Part of a small language model's weights: 2 heads of 32.
Each number is 128 + 32 x the weight over its row's rms, rounded and kept within 0 to 255. Layers, rows and columns count from 0. Numbers have three digits each. The size before them is the row's rms in percent of the matrix's.

# layer 10 MLP down, 64x384, rms 0.576, rows 0-63, columns 192-255
104:103091082124052091123108164115146135154163144178152170101107077099069141155060166177108102192094125144110159146092108102065125113082144075084152106124125140120107103129118107092121161107146157
104:125132159084098146096074025088121131109128144196093169087137105175103117130100123116093157165203116061084092104081161180097134084095079100181137109111062127141147106144142139135084126118089148
099:149130108100118097125113129136145094107111133132109124098114116139113195140110126091031120115145080107136133174114141063165115106126128151128112130130089168097042095144137145101095136169121049
111:096098142086119155102177156137180121061188170150087147111160135118135103116129116125146120137104168103111174133122099175106093054159109099093083159163147129127130103130130123093101081134141109
106:110122122160123132152156133096145177133152144150106113170099136065219118136170122092107046142155074097144080101138179161125156104133110107106152166162209109147139112102109115057178048172146064
098:172054133122092170129086132138141047115119144105105123128137064147109092138143171093060181119103136181052100117109121154138114113141159134132058124149166120138088140113095129082125105139082143
101:142101135163155118153122109112115092158120158072152168097128120128136101132140143150146158078148188070141121099119153152074134140085115129116093195138140180107110086119072146136149039151140158
109:134142093105140117094147139138119128052195089097079123176129130074123128115089090120156070141112135072101124177116056133144113128207094079136102142099130075109176135093126155111147112177122123
104:139166153130115080087131131182098162124142140142106133079105123149141133110151182092145090122105105117125162175116142158086175120124123125151076113137117162084137142092133170164143118157136128
097:112119147139197143093099159140125146156155150146157095166176130081043153096156155163175080161129169151146119134098143112079139128167101133130119103198097127098130137138139115087160161132124116
109:115163167117184110127102125071157116144093119149144099144090146143087082118164154154143149166102124065158146142151112139143147173118141143140078142146129096114163110101212103152088138145131124
097:117131143128134112132126136145119113128137221115133107130130103163165154125194151132113136094169118061158143111152109083137157104126103068171140180141146078153116165122109181153100158128080122
096:126159145135049095150084149156148142090150117122134086109110158154151121163192123171131169133144192144139121178166139161123139109098156119133171133114093200142155147120132141160106159126107126
102:146105120163104151149209105141138094162098180160127108111075121149163096090132179156154076174159136195158100142047163119143161128191132175143126112159128160199190109116076165117135114161070110
091:199168166112209135178120113114124185152125107127149182061125133090109153173143152089093126109155138159148123137107106148151116173149135112111164105178170145113124101184090138114067088123144173
102:122086101101105140084142133114092107091150163104138101146103129055100171164087161149128136144112164138055104142128088134116111127115107146173064083118129164112149150128185113145187111132068175
093:105136170108146079141110133085162108129119091173147146128154131160155146132109142114116156218180179166126120189136178174155154099142137144119123112122111114144107112181125109178173187123200111
104:068125145143121095113174128155163130130085136090131142162122100144161120095117133116172189140051157107173101121151137095045085094124163144103086120152124116151116125123076182141197142138124105
093:118136120172160074128178169142149098140181081062118170144133107109166117168127137134091161191099042096126122164190127132069120100104146095130104091105129130213124113174120176138139107120161116
106:164145084127137106143081150107151161120097107159120112182130128141125108126119116171138125145126107101105176081101174161141141129089112135131119127163203129179153104167104177169036158136183073
094:100133120100101117108134126165158128190122101103109154134154121168098084060124065113126120146071141126142116141135172128199136116167158136140101121102128164147129172144125147149101109133158161
091:099148152120114133110116114079022096106174138168152159153093169080123148132138140118134135148141112155118139138147173128100087133192138154103099159136137156068129137181104102088150048120168133
097:096096060111180103144101180083122067154122170154085112076151071142122143134142144161123162148159128129122157126134104155179134151077112132105146155136124129022174143155147129139104105154114095
093:084134138081097091070149215124129112137091124084128129116141174172146112187124069158127144137055154155082116113169091117119130100120142131110137101143075113147068158154119124155136095143065147
099:112149088161102135109092169166155166175107127137120098123153165113111085087109122101165146082125157128144127143112110113089126123123150140145111151192086174099151202119176200105180156094195093
100:084106128141082172145159033142079159124102167067149149106162136111172122080096073155173087065137151139163184162157076169166161156174074086067133144188088131105081157117152061116131116106145160
098:168110130098134202141148089127120126099110139066127131170170091079061165113161079179169149145092129130112160156113121165097106133059108135104082167068180104120108103092156168138103138123145177
104:099179123116124077106175127099161130129203153121117166140130100038106155139115080143168144177104212155150160112121110124199132167121101109136111086143140090130142124100169138148172131082069145
098:167150170180090153175147154157115139113141086144153122090109131030156169170122171148134164127178045170146115120123116150154162160139176119179108149164147171174149126123122165140173094188165145
095:146144080091173157112148116102143168130090121179153069062106120130122167138107164151158144158112170140072172112066124095138126118093112144157113145124082154187094106106140118203109156139136158
103:158117114131129097161140165139173103134139106141149093104124159111165105116125196101109130168103070143081161094116071136088160133129156111114164065107126129236097141137117063148111136089104150
103:116109092201099106093101147107124175105119083094150126186184161079128157087107135110093141105220096109162130160173217141150127119144137092147176174098123102128104202120147122108177118144154146
111:140083180128121120144124160155172150163140173087142098120149149128113136143099091169144188115141104139127166169185117132157126144098085149173117125178155172108135107110150138126164143150076145
101:134147063173040085192104103124193146140126091095146078110093097116159124117214130108144089171135105137120132114128129158164117166182138149160110161057108095110146148103138117111143130131138159
104:082092133140108101171100137121124196123128136089165131116142103159104119088130122107076200151118058134086177149169033172157140143164115152169113133122125150139066137110126087116106119104137124
106:180103139131144135093094109180145198082099121205089165090153108158146126118133129161146069125113110146129095130076157128201139118079100147161121145073159080082078076154122131130173085133121133
100:123164150141180139167120135084147121134119093140137121103110121090167159112098160155148085106157149127191168187140179137109143138154119122115136148119111115134160132130157099152137136110128114
105:143083175141133097113103116122100143129072094163145126129147173128132107130144118090090151079127094122144101158097127115125132123121167142113063088083118105109167096161168165134127084073074119
102:109091087081132100153029159101145115121140168142112102144114145138116191117119139087210114161106174163114129137095077118116181092129192111110105163131201138054130073160117138097104116146151128
108:135099108149208178161136098136084145172164185135178180149142155142212132115102174115145136106150162125146176124116134124191086099142139154095179103144068079115123110167141140126155141140169110
092:135105124079104169142122112078127119126117155135124091114162169103147153089198061141156119127176118127157149128096147112168136137150129131146071154135111140093163090132142148181173096214083171
089:101141135122090129045137115114131098139124122153100137154085148088135144150133144110100097115128082145153119114110129106186145145137104119182140185136041129073146109179134102098155056120117089
107:182079108123165141120216106103109110156102138130143113119110101104085169152119154082151146069174071102137130052113142135114094137089171151150128105109181161125125094125110052162094137127122181
098:135206103142076105153160159104130130129116207129139160156142082109121142124143139144109067091095162109096141086152100094153125179147117094106113201143145133102146121129069107110119151116075095
100:087152078120136125124135135137175107132130109173150189126157154118096080198184142124147077168078117109158139133129157107114102104123194124177172158177146125131121048084155110156101167119134142
092:110192151097105107111103099060152138117149100157122198144124132087127135077148128137076114103152093114117152142105103143182125131152155102121146147126144092107112121152216104126133105127150127
095:120046129167101107120075169054212164115126092082133094110129118129173086205090132130091108169076196142102106077153114129133134180129033121181077133153145090123150148111145146161140090115094096
106:158138194098187143154122110131115125148210139182146133101133088108145119143123188138127171114175119171143187097094149114114146081153150130149084122078074117152111115143122180121140095078186125
097:131177042158080057142138131147137137121121133139144125177111233117131115121053143170174172170154100128126147157120114151086132198096143153163150126150124132094160109145113092150112090148125139
096:142118080153106083124123105138065167139117115082167151108101162058189060122180136150127133062140177110180050114115114093139139093144125174148135107113104153185122112046110161130136103166194166
099:144117107103148102119119091103164132109091133101114163161144161111145134151142094111116067122143168117149168137134068183114038107113146105062147136114133127148166130112105118064101169100154098
092:071102193115135071105142145127119154139143139170119144152151100141153142107100088134131112121058180144050164126100100108135169129135126114176154155018116085046090130068130136133098091154084157
095:071114165169199112108150108078123123071131149195155144091176070082121096191131143107112077131125099126097174129112151175164088145145166114102208171113109071141134093110162138153161093142135145
092:126155153082163131151093079160115139127153172160104179114132079151156064129214150084129110093116148146125161108106133208149109123163134101132151134087084146132169153136081120145103133131181116
097:139040120049160110071107197096080105117139115141093128144066115090119129165180106121088143097194126123090107095113088147100134116121131154126148109179163150111138153095109084076117098106128149
101:139146141132095137137140156085193131150092152157054115041180117139110166148182121103171065170107132108127116115118158113190135055132152090119131124087195162122127093114127087163105162081175141
104:126084137164073129105172059136190145163060159078087079185088152157110141121076109145106094145135130146178108130119123100140150102145129098113192110144199145135165145162131108108095164142119084
107:171155115127091101130105137166111109154163088152136135109143133147115120118084118175120189083169139178110147128123115063171150133080115131170164147136158126121178123173079091134152181168078144
100:145098171136127102179132113110148114147061126144122114116091105182154120106114088085112100116144141041144129092156129130146154092095142115160116178112090134193102117141131143185167124130160113
093:080127150082107157129133134115112114118144131101096055133090165184119140091126155121129062134124181135139127095141120131065140134119050122131131115131138111123124028162145128090158135098166168
095:132132134168174140119063099131160110128104128202072079147100141143091095172147152133156150201211150182129096072115130139173075080144078159156152088097166117068165206172118159105158100125111147
101:117110155072136062120155150120070123133131094137111122199130106128166109139111063138119154133148147146074130149123185069165116114093172094141167140152130152119094111127143166151124140181172150
100:143103089174118125143072111150079172132181159142161104113136102161076069143123160119087099141112118161195083185108218182155081081131071171173076078081193119155140163145165112119135097095128146
102:111175121144144157152059115126107143139067108165164122103145101102159116103164107129138109120133161056137095146140173086155183172141093135110129110098135139144152128065122082165140129110121083